{
  "d_model": 160,
  "norm_place": "pre",
  "norm_eps": 1e-05,
  "rope_base": 1760.0,
  "bias": "none",
  "batch_tokens": 32768,
  "dataset": "wikipedia_en"
}
Each number is 200 + 30 x the weight over its row's rms, rounded and kept within 0 to 999. Layers, rows and columns count from 0. The size before them is the row's rms in percent of the matrix's.

# layer 2 MLP down (transposed), 640x160, rms 0.155, rows 2-11, columns 0-159
108,168,168,169,248,148,210,200,254,227,222,165,194,272,266,171,214,220,207,258,162,209,209,167,168,208,164,246,182,241,146,192,186,203,229,204,175,189,220,227,204,206,241,229,176,161,172,166,247,174,166,240,174,170,201,143,183,218,211,228,178,244,218,205,234,221,132,235,191,242,209,193,225,221,210,218,216,239,172,251,224,198,188,173,204,181,195,149,174,199,192,180,235,191,258,181,215,216,134,225,176,207,211,196,217,199,231,203,130,208,211,163,226,206,204,154,177,186,174,203,234,219,249,190,211,202,192,203,224,213,215,208,225,213,168,248,183,207,167,225,180,218,195,155,230,242,206,282,195,201,196,198,207,144,170,137,207,204,194,248,176
081,219,161,190,186,194,246,150,206,178,219,197,212,216,214,217,175,247,170,185,166,205,173,201,191,246,201,163,211,157,238,251,244,257,205,223,202,161,146,208,214,195,214,217,193,195,234,201,224,144,208,192,160,212,197,195,257,231,167,167,210,184,170,205,253,207,212,230,231,198,190,155,194,189,185,218,248,209,95,277,184,191,235,224,222,201,160,185,183,173,225,242,202,197,169,230,160,179,186,221,176,193,201,179,188,180,213,271,171,263,210,189,200,197,169,187,201,178,197,204,196,244,213,168,211,204,243,205,174,177,163,184,174,129,223,224,182,252,207,219,187,249,217,243,166,173,160,213,170,180,162,185,249,187,233,235,184,215,207,131,158
097,201,203,172,167,184,227,160,196,205,180,214,193,232,230,174,213,211,244,231,210,170,161,240,213,232,211,234,250,222,226,216,220,183,232,186,165,189,140,203,207,199,170,214,285,203,144,182,189,215,186,160,183,176,190,191,231,173,212,266,207,186,245,206,233,208,190,215,212,171,137,175,143,215,242,232,171,231,182,206,263,204,216,198,207,261,249,187,248,245,193,180,188,160,201,204,196,219,210,177,214,195,225,267,200,263,223,181,213,201,215,152,204,182,164,208,166,197,231,182,241,214,208,201,252,157,151,169,219,177,197,151,153,199,202,192,186,227,228,221,176,204,209,260,245,281,228,223,195,213,179,234,238,244,187,161,238,218,228,184,211
111,188,210,238,219,190,164,184,167,174,207,243,189,191,195,214,230,177,211,173,161,195,171,232,205,196,200,196,202,212,201,137,182,207,232,244,151,157,198,176,188,273,184,209,177,234,196,231,156,257,210,175,224,213,192,198,193,244,174,154,220,177,170,192,190,190,171,202,183,200,165,180,170,182,142,227,208,231,251,213,165,194,183,227,211,168,172,273,137,234,156,271,236,238,219,188,215,190,159,203,208,204,213,251,195,238,199,170,165,187,194,207,208,144,251,182,226,189,184,194,186,196,250,246,196,159,199,227,192,180,184,201,216,143,186,248,248,208,169,238,182,227,204,282,162,121,184,221,191,209,218,164,196,166,175,188,174,149,211,196,162
106,213,217,172,203,236,185,177,202,160,185,180,266,176,167,251,220,186,228,185,175,206,179,136,204,199,239,255,153,201,194,190,251,199,204,232,179,235,198,236,218,224,216,216,187,183,212,177,199,224,187,183,187,189,245,180,135,175,158,170,130,209,163,199,180,233,142,253,262,183,201,214,171,276,198,132,148,223,223,178,228,174,191,187,250,158,187,184,194,181,193,227,232,225,149,219,215,145,210,219,187,216,182,217,162,219,202,137,183,198,182,158,177,191,213,199,200,215,204,184,195,192,189,172,247,224,256,155,267,158,236,190,209,200,244,205,162,179,215,220,178,209,189,188,145,219,202,217,202,195,210,182,220,200,284,186,205,213,189,173,177
109,182,226,137,198,233,208,210,171,213,196,216,254,177,156,256,201,213,196,199,243,127,205,222,211,164,216,260,186,181,218,191,268,277,163,168,209,214,144,190,130,170,199,215,207,240,192,248,203,228,191,164,193,179,245,193,181,213,125,234,181,202,213,173,168,134,235,227,245,179,211,195,175,216,184,205,152,217,198,189,209,230,167,213,172,223,182,215,227,184,169,156,135,163,187,186,189,207,243,202,224,177,241,205,185,175,202,228,151,177,238,276,167,173,188,198,207,176,170,185,245,216,254,234,211,194,198,219,229,194,221,207,193,219,280,194,210,176,209,171,224,185,205,182,190,218,159,159,176,203,210,212,214,220,219,168,228,201,186,187,183
105,197,190,215,249,162,192,178,209,184,209,200,186,146,221,203,192,222,217,208,236,124,174,253,228,216,212,267,213,243,206,222,187,164,198,166,204,161,202,199,199,185,202,192,194,212,189,255,222,166,182,208,200,158,248,219,229,174,177,165,183,255,237,245,133,202,199,167,187,215,247,191,164,181,182,206,230,214,159,183,190,187,233,206,204,169,247,214,197,210,200,264,215,217,211,132,178,191,197,235,236,173,170,199,203,197,245,159,223,134,223,188,202,150,211,195,249,232,219,114,243,162,207,199,168,226,200,218,217,223,150,179,188,250,178,183,214,209,279,169,200,254,223,232,198,215,201,169,163,176,193,162,184,230,188,237,154,194,209,226,164
120,153,212,203,204,187,179,139,214,199,254,224,161,167,239,207,179,239,244,215,165,166,175,153,190,205,155,248,262,196,195,154,223,188,192,204,190,176,249,234,220,191,224,195,173,219,188,239,222,227,131,251,154,232,263,195,190,153,164,213,166,171,133,202,212,169,189,261,218,211,245,221,240,186,179,174,197,220,168,173,212,218,170,234,205,183,183,231,206,169,165,196,212,179,221,199,164,199,150,170,158,173,224,170,224,216,155,174,193,212,193,180,243,167,204,175,247,231,169,234,204,216,203,279,200,190,175,182,196,215,190,193,168,275,179,209,166,187,166,201,211,224,173,181,240,175,192,184,196,204,194,209,175,199,212,256,255,209,179,245,237
117,214,138,172,206,246,242,230,206,208,202,208,179,196,175,205,222,242,260,263,185,195,196,220,169,195,163,264,205,188,277,170,182,187,246,210,213,173,256,163,233,187,200,223,166,190,193,201,205,254,231,175,203,192,182,264,180,278,210,186,215,222,193,254,220,233,203,187,235,237,197,202,173,196,204,208,177,250,155,220,283,233,178,215,240,219,166,217,248,181,203,191,172,222,221,225,189,166,200,165,218,185,226,177,228,178,161,182,230,223,191,179,210,196,214,163,184,200,227,218,213,199,245,225,193,210,194,237,186,186,250,216,263,150,210,179,199,228,207,199,133,229,195,187,165,239,206,231,180,167,199,173,197,235,253,178,189,174,238,238,140
085,235,222,177,209,204,216,180,193,141,238,191,190,193,197,229,204,240,194,213,155,188,204,204,179,143,191,211,217,186,251,260,190,257,211,228,207,218,221,170,210,227,205,214,188,206,176,163,234,172,151,233,210,220,224,208,239,194,193,206,232,213,157,248,122,219,187,145,175,228,224,186,226,188,250,247,212,188,146,165,184,162,168,179,159,226,188,221,227,225,215,206,205,217,189,187,190,218,155,210,149,219,125,204,199,130,207,254,208,210,174,187,199,172,226,254,274,188,193,179,198,159,223,201,226,223,212,152,142,212,215,196,252,211,141,212,259,192,167,222,228,187,199,208,210,222,205,222,271,218,233,210,245,222,164,213,233,185,164,174,206
# layer 2 MLP up, 640x160, rms 0.147, rows 3-12, columns 0-159
069,178,221,223,186,190,216,222,160,213,230,213,194,195,216,190,224,164,163,148,196,179,177,172,173,180,173,126,162,179,195,228,254,195,231,213,199,229,226,186,215,202,229,209,211,211,230,208,200,154,215,194,208,207,236,243,173,254,233,188,242,109,161,180,170,206,161,245,237,154,185,173,188,154,204,248,180,190,196,169,208,171,211,230,182,196,199,161,231,216,171,205,161,183,203,229,238,256,243,147,190,251,222,164,195,169,256,197,234,194,247,216,206,194,175,216,168,140,228,183,243,210,174,194,201,196,174,197,227,162,248,194,202,265,235,203,170,263,163,205,212,232,191,225,260,134,151,221,176,229,195,193,230,190,148,191,197,191,181,206,185
112,202,141,204,217,240,182,215,171,200,245,189,149,210,232,207,205,190,190,259,239,189,206,210,215,140,246,181,202,189,269,205,173,196,152,150,192,196,265,189,185,255,219,215,241,178,192,201,185,238,189,178,245,212,165,249,253,231,177,211,172,175,238,186,200,213,151,198,201,198,201,204,195,176,158,184,209,192,251,239,177,203,242,201,200,216,187,177,207,209,262,212,196,212,212,184,159,198,157,180,159,174,206,226,167,205,196,217,231,194,165,142,164,189,146,218,171,190,249,209,182,253,163,206,193,226,159,141,238,225,178,175,193,212,171,227,190,157,180,187,192,193,179,177,172,238,120,163,243,212,236,163,143,232,221,185,252,208,168,166,217
120,179,235,258,169,209,234,160,157,140,159,141,202,162,188,218,138,188,159,175,161,163,197,221,208,200,209,196,183,231,180,190,208,185,186,174,187,189,246,211,145,170,152,248,199,175,188,177,180,264,155,211,143,163,204,146,187,192,224,196,218,211,230,191,192,144,180,219,180,169,204,208,161,167,174,231,186,224,208,231,161,182,254,206,226,143,222,203,199,177,205,168,223,247,240,141,240,202,218,222,205,210,207,172,202,168,189,211,207,230,260,135,186,211,188,189,216,187,159,213,206,203,172,231,175,189,162,225,187,170,237,216,195,209,200,225,268,164,234,224,170,186,209,246,161,215,173,147,198,249,243,230,170,205,201,187,217,201,173,180,150
100,209,206,173,207,185,198,239,198,223,163,255,237,177,217,205,183,213,231,200,187,193,210,234,151,251,180,158,220,237,173,164,223,271,291,232,219,192,188,163,186,186,186,185,182,185,154,229,177,232,230,232,162,253,246,236,226,198,198,199,232,222,207,161,193,165,235,170,195,204,183,232,253,202,208,246,175,163,228,243,230,154,205,210,175,179,187,202,201,216,208,197,161,167,202,181,209,209,173,198,180,176,198,160,205,221,168,201,221,235,203,206,229,263,226,177,208,230,225,261,170,159,130,219,201,182,178,150,179,255,192,209,163,220,237,193,181,244,204,202,234,141,183,221,246,177,243,228,232,239,250,202,208,181,180,207,232,202,206,206,120
119,155,177,255,147,175,204,137,166,200,172,209,212,203,191,220,186,198,183,235,225,194,229,238,199,167,171,211,179,235,168,242,185,220,183,190,212,192,197,259,190,180,258,136,204,161,229,211,263,172,191,214,142,232,181,195,219,174,273,171,194,222,201,231,168,200,151,189,189,184,194,184,171,203,202,165,165,244,201,212,224,205,197,224,212,191,171,240,197,218,226,171,191,182,210,168,117,205,195,158,240,245,166,249,218,198,145,207,215,291,205,202,191,199,276,213,233,175,199,176,196,174,155,232,205,214,212,243,120,170,221,210,216,242,238,216,165,260,207,204,202,185,205,211,171,171,210,209,177,212,206,179,170,201,208,244,217,189,230,194,217
109,172,192,232,227,187,208,260,174,176,228,174,164,204,196,168,154,197,191,191,199,197,181,160,201,153,179,184,176,224,164,157,212,142,190,246,191,163,208,157,178,230,176,194,220,165,284,208,202,178,196,153,197,180,253,190,199,199,203,162,145,197,218,199,205,169,192,242,156,174,269,177,214,215,171,209,210,206,195,219,231,138,227,193,230,181,172,212,136,189,195,216,158,207,218,194,160,199,146,122,247,152,188,209,191,258,189,198,197,227,229,208,203,181,185,144,176,199,225,237,196,149,223,241,158,237,210,174,183,197,170,192,194,237,225,231,146,198,191,187,182,271,189,174,195,140,217,205,163,178,246,194,211,221,267,196,194,180,215,210,192
123,174,253,234,150,208,202,196,180,242,135,211,192,242,219,188,202,195,200,177,220,161,207,180,179,194,176,174,220,252,182,197,203,195,162,161,204,184,195,196,134,250,168,217,204,156,144,170,158,197,186,202,185,190,206,241,177,220,153,183,195,212,249,237,200,157,240,173,161,212,230,205,256,225,175,248,236,189,203,216,232,185,180,200,172,203,205,269,213,137,206,221,222,183,175,248,249,191,257,202,181,223,166,174,223,180,270,217,173,234,225,191,151,192,219,219,237,219,195,199,227,174,194,230,252,209,231,172,232,248,186,167,159,197,161,184,191,148,244,150,195,167,170,176,201,172,155,180,219,252,208,227,206,239,200,210,208,207,169,205,258
110,223,185,189,144,190,126,194,176,189,185,216,170,192,163,205,183,141,155,248,130,228,205,197,148,177,205,234,200,212,246,198,168,186,224,240,213,294,246,195,197,226,242,221,193,266,250,159,168,198,217,228,236,192,177,223,203,207,151,199,203,194,215,212,158,167,220,191,194,231,188,263,189,209,199,190,188,230,193,149,194,181,228,181,226,224,191,172,196,179,221,199,169,230,254,168,206,196,218,222,224,213,258,140,207,168,182,203,219,216,214,178,132,189,185,217,203,166,141,179,219,164,168,183,216,138,226,192,203,198,172,208,233,187,203,202,208,213,150,143,254,161,142,204,175,151,157,194,186,201,229,176,205,211,196,195,184,202,237,189,214
083,190,257,252,190,190,220,205,209,214,187,186,228,199,169,209,176,163,191,204,198,180,168,255,221,165,175,216,179,188,193,191,221,166,187,160,194,204,223,243,206,211,161,229,194,143,183,184,191,198,174,214,164,174,184,205,175,216,189,219,157,151,233,168,208,107,181,228,205,173,247,210,176,191,166,258,264,159,226,291,205,199,193,176,222,155,190,234,232,215,210,223,174,224,182,193,210,200,187,164,172,224,171,160,182,196,157,271,208,248,228,188,197,231,175,161,211,254,187,203,183,252,195,110,244,170,144,207,174,213,266,210,197,200,167,233,219,208,222,178,186,233,211,241,158,199,175,198,221,236,157,215,201,217,182,174,207,179,203,188,243
024,211,207,208,204,204,180,213,170,209,193,154,215,138,150,237,230,141,226,140,237,216,217,135,205,176,199,133,188,250,191,224,182,184,187,218,224,195,190,138,160,181,191,209,188,187,212,121,212,214,206,206,226,225,215,200,204,216,224,208,154,220,211,215,183,206,156,185,179,213,221,209,189,216,239,275,145,169,225,190,204,156,249,187,159,154,201,165,155,143,205,167,276,191,175,214,162,207,216,159,184,225,164,210,220,244,249,184,211,204,226,256,218,179,176,236,197,174,133,194,171,192,195,179,200,218,188,199,219,223,245,197,174,243,227,290,192,189,206,207,248,188,213,208,202,152,192,217,172,191,219,178,206,216,195,183,254,182,210,189,208